Each number is 50 + 10 x the weight over its row's rms, rounded and kept within 0 to 99. Layers, rows and columns count from 0. The size before them is the row's rms in percent of the matrix's.

# layer 6 attention key, 384x384, rms 0.0831, rows 26-34, columns 192-383
118:56 59 50 52 54 48 27 50 37 65 64 64 57 45 43 54 55 41 54 43 60 36 61 46 53 44 32 68 49 48 41 52 48 49 67 48 50 62 53 43 56 50 39 38 62 49 35 62 48 50 29 53 51 53 48 51 48 48 57 55 43 38 31 54 48 34 30 59 43 84 55 35 33 31 40 56 50 57 47 69 63 61 41 44 43 38 32 54 40 42 44 43 54 35 65 57 58 21 49 57 39 58 53 44 53 46 48 51 60 63 54 44 55 59 33 45 49 46 51 65 44 51 58 52 49 49 48 80 48 68 43 54 72 32 26 48 43 48 56 44 51 49 45 50 51 46 62 50 63 42 39 24 40 55 60 40 41 54 51 39 40 41 50 41 42 47 56 61 61 59 59 43 60 52 51 46 41 65 49 36 55 67 75 52 60 61 65 57 57 28 57 54
102:37 49 54 60 64 43 55 35 35 36 52 33 46 49 39 39 53 63 55 54 41 58 52 51 44 59 56 35 72 48 53 46 44 52 40 54 48 47 50 60 49 38 40 55 44 43 55 31 49 49 56 49 43 62 60 48 66 37 56 59 59 67 63 29 55 71 55 45 49 28 53 40 56 68 36 36 55 50 53 34 39 26 40 58 55 42 65 44 53 50 69 50 54 60 42 50 46 62 60 60 44 59 55 54 55 51 47 45 49 30 66 53 71 37 60 52 66 58 52 39 29 49 35 46 44 36 34 32 43 52 29 59 35 57 52 48 65 57 42 47 42 51 60 57 53 48 52 70 43 57 53 65 67 45 58 58 58 55 61 57 48 41 46 41 56 46 63 35 52 55 58 51 40 50 49 54 52 49 45 42 43 33 46 52 33 43 35 34 53 76 41 52
112:62 56 52 47 36 47 61 51 84 45 39 47 39 48 78 50 45 64 44 60 57 60 44 51 56 51 66 48 35 59 51 53 57 51 44 46 54 54 50 53 41 61 74 66 42 54 50 50 46 47 57 54 62 38 43 48 36 62 33 54 53 41 50 60 53 40 64 53 60 48 50 65 55 54 74 41 38 50 49 41 56 60 71 49 38 63 66 47 55 57 45 57 50 49 38 52 57 55 37 38 75 36 44 55 50 53 54 61 49 49 42 54 28 53 61 48 40 44 43 36 65 47 56 49 58 66 67 37 52 37 72 48 46 59 64 56 55 41 56 57 45 56 39 46 39 59 36 40 46 50 66 61 47 49 34 57 63 45 33 59 61 55 56 70 52 51 29 52 45 35 24 45 51 48 52 47 49 32 52 75 42 42 39 41 44 45 59 61 45 50 48 47
099:43 50 56 57 54 45 52 44 35 33 42 37 47 53 36 52 50 53 46 49 39 59 42 49 45 61 58 33 62 53 56 45 44 55 45 53 46 52 48 60 52 48 40 53 48 42 56 41 52 58 66 52 48 58 64 56 68 40 54 59 60 63 65 36 45 75 54 49 49 23 51 39 63 57 43 43 57 45 56 39 33 22 45 56 59 50 60 41 57 57 59 45 57 70 40 40 54 60 49 67 45 57 47 45 54 56 48 50 44 34 63 49 65 41 52 47 68 58 50 42 42 50 33 54 54 33 32 33 48 55 37 53 34 65 47 45 61 52 44 38 40 47 64 51 43 52 51 57 43 57 57 68 66 44 53 58 54 57 70 55 53 39 46 41 57 49 63 34 40 63 61 55 44 47 54 50 44 45 37 41 46 27 47 49 38 39 37 32 54 76 34 51
104:41 57 48 56 50 49 56 45 47 29 33 39 44 55 39 49 46 67 53 52 45 60 48 60 44 65 59 33 66 53 56 51 47 52 36 57 53 45 46 59 51 45 49 57 50 43 60 37 51 49 67 54 41 61 68 58 69 42 56 48 51 55 60 42 51 76 49 43 51 12 57 45 65 56 39 43 53 46 60 40 28 22 48 56 51 48 66 32 62 48 61 50 52 60 43 40 48 71 47 63 48 51 51 55 56 57 51 53 41 22 56 45 59 40 57 46 66 50 54 38 35 50 40 55 52 45 34 29 45 47 47 60 38 68 56 54 56 53 49 45 36 46 62 47 57 54 44 48 44 50 56 67 56 40 50 60 54 47 62 59 44 47 49 55 56 37 57 38 47 60 56 55 43 39 53 48 51 38 40 45 52 35 46 49 39 32 36 38 54 71 31 49
108:43 54 45 55 57 43 41 38 45 38 30 35 51 45 51 51 50 62 63 63 55 61 70 54 51 58 43 54 72 56 53 63 42 53 36 54 50 57 62 62 53 35 46 53 30 53 36 36 39 55 40 46 49 60 61 39 67 40 70 67 47 62 44 42 56 65 45 61 62 45 47 42 61 56 45 39 51 38 48 45 58 38 53 37 40 38 58 55 44 53 65 35 58 58 58 51 58 51 51 67 54 38 46 60 64 40 66 49 57 43 58 55 68 42 48 56 52 55 39 49 25 51 44 57 50 31 39 39 45 58 38 65 58 53 46 47 53 57 41 37 39 44 44 53 45 41 60 63 54 43 56 55 62 66 57 48 58 53 52 51 38 41 32 45 71 44 68 50 48 54 61 51 49 45 41 54 48 53 49 32 43 40 57 56 37 49 52 33 48 60 42 46
071:48 43 41 36 45 41 50 67 44 49 41 54 54 57 40 47 52 54 62 66 44 46 53 70 61 32 54 51 57 50 54 40 64 53 54 61 53 57 73 57 51 57 36 52 48 60 57 42 34 42 48 55 47 58 52 49 44 62 36 48 44 43 58 37 46 51 53 54 22 36 33 44 62 36 50 51 54 45 54 56 53 48 49 55 41 58 51 63 51 56 44 55 47 59 37 46 51 59 70 35 47 45 39 53 49 50 48 36 59 52 47 45 51 48 41 54 59 31 67 53 64 42 64 39 52 35 31 52 67 49 48 57 50 50 49 67 41 55 45 49 47 76 41 54 60 66 42 57 44 46 56 48 67 58 42 54 49 32 43 50 50 62 51 57 48 58 34 52 67 64 44 52 40 53 35 39 46 53 54 50 50 43 72 29 53 47 64 46 40 46 52 59
085:70 45 51 42 54 52 42 68 58 52 48 74 39 39 46 48 46 32 52 38 37 35 55 39 37 48 39 36 54 43 56 41 74 58 38 69 36 52 43 55 51 22 61 70 45 43 60 67 48 63 49 50 58 50 41 41 50 41 38 54 59 67 45 55 47 62 45 46 40 46 41 37 51 49 53 60 58 50 53 58 57 60 43 51 53 53 53 41 57 51 42 64 46 53 35 45 49 42 55 46 58 33 46 42 51 57 37 43 49 32 61 49 44 26 41 49 49 42 50 41 56 44 37 56 54 49 60 56 65 41 68 58 53 47 56 64 53 63 39 53 53 65 60 61 49 44 41 63 45 51 66 46 52 55 50 45 44 52 53 47 32 55 40 60 38 51 45 49 43 55 56 53 60 35 67 30 40 44 41 68 65 43 65 48 53 43 60 53 31 42 33 57
091:56 58 59 45 47 34 46 50 45 41 54 69 31 35 44 57 57 27 48 58 26 50 48 54 42 50 51 57 55 42 36 44 45 66 55 35 69 35 31 59 50 58 61 54 57 41 54 58 58 61 49 44 55 67 40 45 67 40 33 56 42 41 44 52 71 49 54 64 46 52 52 44 56 53 53 71 57 34 57 50 51 43 71 46 58 35 40 43 57 45 24 46 53 49 36 42 54 38 44 48 53 53 53 57 43 54 52 66 45 62 55 40 45 43 63 49 70 52 50 64 57 43 36 53 45 61 36 44 50 62 50 38 38 49 51 50 48 59 47 50 42 56 59 57 45 51 61 47 43 45 59 40 59 49 58 50 49 48 45 47 54 46 67 47 43 52 48 59 62 57 47 69 72 37 44 33 44 55 45 38 49 40 39 52 62 43 62 45 67 55 50 55
# layer 6 attention query, 384x384, rms 0.0838, rows 27-34, columns 192-383
109:51 47 40 58 54 44 50 63 30 59 44 42 46 41 64 51 52 48 38 38 44 39 54 41 62 46 34 54 55 60 49 31 62 50 69 51 46 43 59 46 56 65 48 41 68 58 47 58 57 52 43 59 45 56 44 46 43 53 46 46 61 35 52 33 28 40 42 47 37 55 58 52 37 52 47 56 58 49 55 50 52 62 30 49 57 55 53 33 47 40 57 48 64 40 60 55 72 54 57 47 39 62 57 46 56 40 55 54 51 62 56 39 60 57 28 42 38 72 47 52 41 47 34 48 64 49 40 58 58 69 41 45 49 48 30 68 44 47 54 43 63 73 42 46 53 43 42 59 48 48 70 73 42 41 55 50 42 48 57 53 64 53 57 43 25 54 45 50 37 38 35 39 39 52 30 64 55 53 57 44 47 49 32 48 64 47 49 39 72 48 36 56
109:57 74 58 44 40 61 56 54 62 52 40 64 62 47 56 63 79 44 46 61 43 51 49 50 48 51 49 47 38 49 63 59 33 60 37 52 42 58 49 35 51 19 66 63 48 38 55 47 49 47 43 52 54 52 55 53 49 42 41 51 53 51 42 59 85 69 44 43 54 47 48 30 62 64 57 41 57 58 59 49 55 48 47 51 67 52 47 49 73 56 33 52 32 47 52 58 40 46 58 68 57 47 45 53 42 43 47 57 48 32 31 39 46 47 62 53 53 30 51 46 48 54 57 58 50 51 53 54 28 43 43 57 37 45 74 42 58 50 30 31 53 45 53 46 49 51 45 56 52 27 61 34 64 52 54 51 56 42 58 24 52 35 43 43 59 38 52 49 59 55 53 66 37 44 49 49 57 55 42 66 54 55 51 63 34 53 51 43 36 41 53 36
103:54 47 30 45 61 42 49 65 31 50 47 50 45 41 65 55 35 57 43 32 49 44 42 34 61 46 27 60 55 43 42 43 70 64 62 56 55 35 63 47 61 62 61 43 67 63 31 69 55 52 41 55 38 55 38 49 56 57 34 54 70 52 44 44 40 50 57 43 50 56 60 63 40 62 46 41 63 41 43 40 50 55 35 47 56 55 56 44 41 37 50 45 51 34 64 57 82 60 69 47 41 71 61 38 57 39 52 43 52 54 47 47 75 58 35 44 45 70 57 44 44 45 33 52 62 45 56 41 64 59 32 49 56 46 30 54 44 57 55 40 57 64 60 49 45 35 52 62 35 46 88 70 52 54 58 60 34 42 46 58 57 57 42 42 37 48 51 51 39 35 39 44 37 44 40 53 65 66 52 53 55 41 33 39 60 54 50 52 57 50 41 49
099:56 54 40 50 58 46 42 67 30 41 44 54 51 46 64 65 41 55 46 43 49 45 47 39 69 47 25 57 52 47 45 50 62 68 57 57 48 47 65 38 63 51 72 46 67 56 36 50 51 59 36 60 44 54 46 53 66 55 22 54 63 57 47 35 38 47 53 41 58 47 54 48 48 64 53 36 65 40 41 50 42 58 28 53 67 69 52 41 43 48 41 48 50 35 55 62 86 60 67 53 59 58 54 41 52 33 55 50 45 45 37 54 74 45 35 51 41 57 56 45 45 43 36 62 61 55 55 49 56 58 37 54 42 55 35 52 46 66 52 32 60 62 49 50 45 37 50 53 30 33 90 62 61 56 58 52 32 48 40 38 49 51 51 37 40 47 50 42 29 35 41 47 40 43 39 50 56 64 62 64 54 40 38 45 52 45 47 43 47 49 44 39
114:40 36 33 59 66 50 45 44 48 54 44 46 38 45 56 43 50 57 55 49 41 56 50 39 59 46 48 67 53 61 33 48 55 42 65 44 48 34 58 58 54 68 33 43 47 63 49 68 51 43 48 39 59 58 41 38 42 44 51 60 65 49 50 43 37 36 50 48 51 52 50 69 28 43 52 46 54 45 46 39 65 60 38 42 44 57 54 51 35 33 57 42 55 37 66 53 62 54 41 42 43 63 43 48 63 54 59 48 63 65 60 56 58 77 40 43 38 60 58 51 38 58 43 48 48 51 47 53 47 64 51 36 56 47 29 57 36 59 65 66 54 69 50 52 57 39 58 68 52 61 67 63 33 38 47 60 54 40 46 72 57 63 65 58 37 51 43 51 43 45 41 52 44 50 40 63 45 65 47 44 38 42 46 40 60 48 44 48 63 51 42 69
081:54 54 29 54 54 65 64 53 60 46 48 52 43 48 57 40 55 64 56 42 28 43 56 29 38 50 43 43 49 70 49 67 35 46 43 63 46 47 50 61 44 52 38 42 50 61 48 56 53 44 75 55 49 27 48 36 39 48 38 39 51 34 54 71 46 34 61 38 45 78 45 52 57 61 45 45 62 64 56 40 52 46 37 44 59 40 49 60 42 47 53 62 51 46 52 31 53 55 52 43 46 50 51 47 67 64 47 62 54 60 53 57 25 69 59 37 58 58 53 48 38 54 69 40 52 55 54 48 60 45 43 46 51 40 51 76 51 56 38 27 63 46 54 43 50 48 50 49 46 60 62 47 55 48 59 63 39 41 49 53 54 49 61 54 61 43 49 60 56 46 51 46 44 44 40 44 62 49 46 27 40 50 52 53 48 49 50 54 55 71 46 56
085:50 54 73 43 44 60 46 45 47 44 34 57 55 58 70 34 60 50 58 51 47 57 40 50 53 47 47 53 51 45 52 43 64 64 42 40 63 61 44 47 39 62 47 62 56 42 39 47 43 66 35 40 53 40 59 58 34 57 49 54 54 48 50 59 40 41 53 55 52 60 44 55 65 46 52 22 48 52 46 27 50 69 52 61 46 74 45 49 58 62 54 51 42 40 66 57 63 35 39 56 56 54 51 44 57 31 63 41 58 42 70 40 54 55 64 38 39 45 53 42 45 39 66 50 45 51 52 47 43 55 55 48 69 48 61 45 41 57 50 50 58 52 47 56 47 32 62 58 45 49 58 70 51 55 32 30 48 34 49 40 70 38 53 48 43 47 66 60 76 51 52 52 24 54 50 48 56 65 33 59 47 39 51 60 45 59 59 29 62 43 66 51
082:61 36 48 44 62 41 36 42 41 57 32 56 52 55 67 46 50 55 52 65 62 44 52 78 69 40 50 41 59 66 60 60 34 51 60 32 53 54 74 39 54 55 61 67 34 46 47 39 32 52 65 60 48 34 54 61 48 53 63 57 57 42 61 57 66 75 26 56 63 42 65 39 48 32 54 53 48 44 48 70 52 59 55 65 41 58 55 34 61 43 63 59 44 66 34 48 50 42 74 40 48 36 60 60 43 54 49 67 30 44 52 65 51 42 52 33 54 45 45 49 37 40 55 37 42 38 47 31 34 40 51 64 58 62 69 52 55 43 57 50 36 36 57 48 56 52 49 46 43 30 40 52 44 50 42 44 49 51 53 60 43 43 41 45 44 70 60 40 41 39 46 48 50 55 66 33 41 53 45 61 60 64 53 56 33 56 36 51 42 58 49 45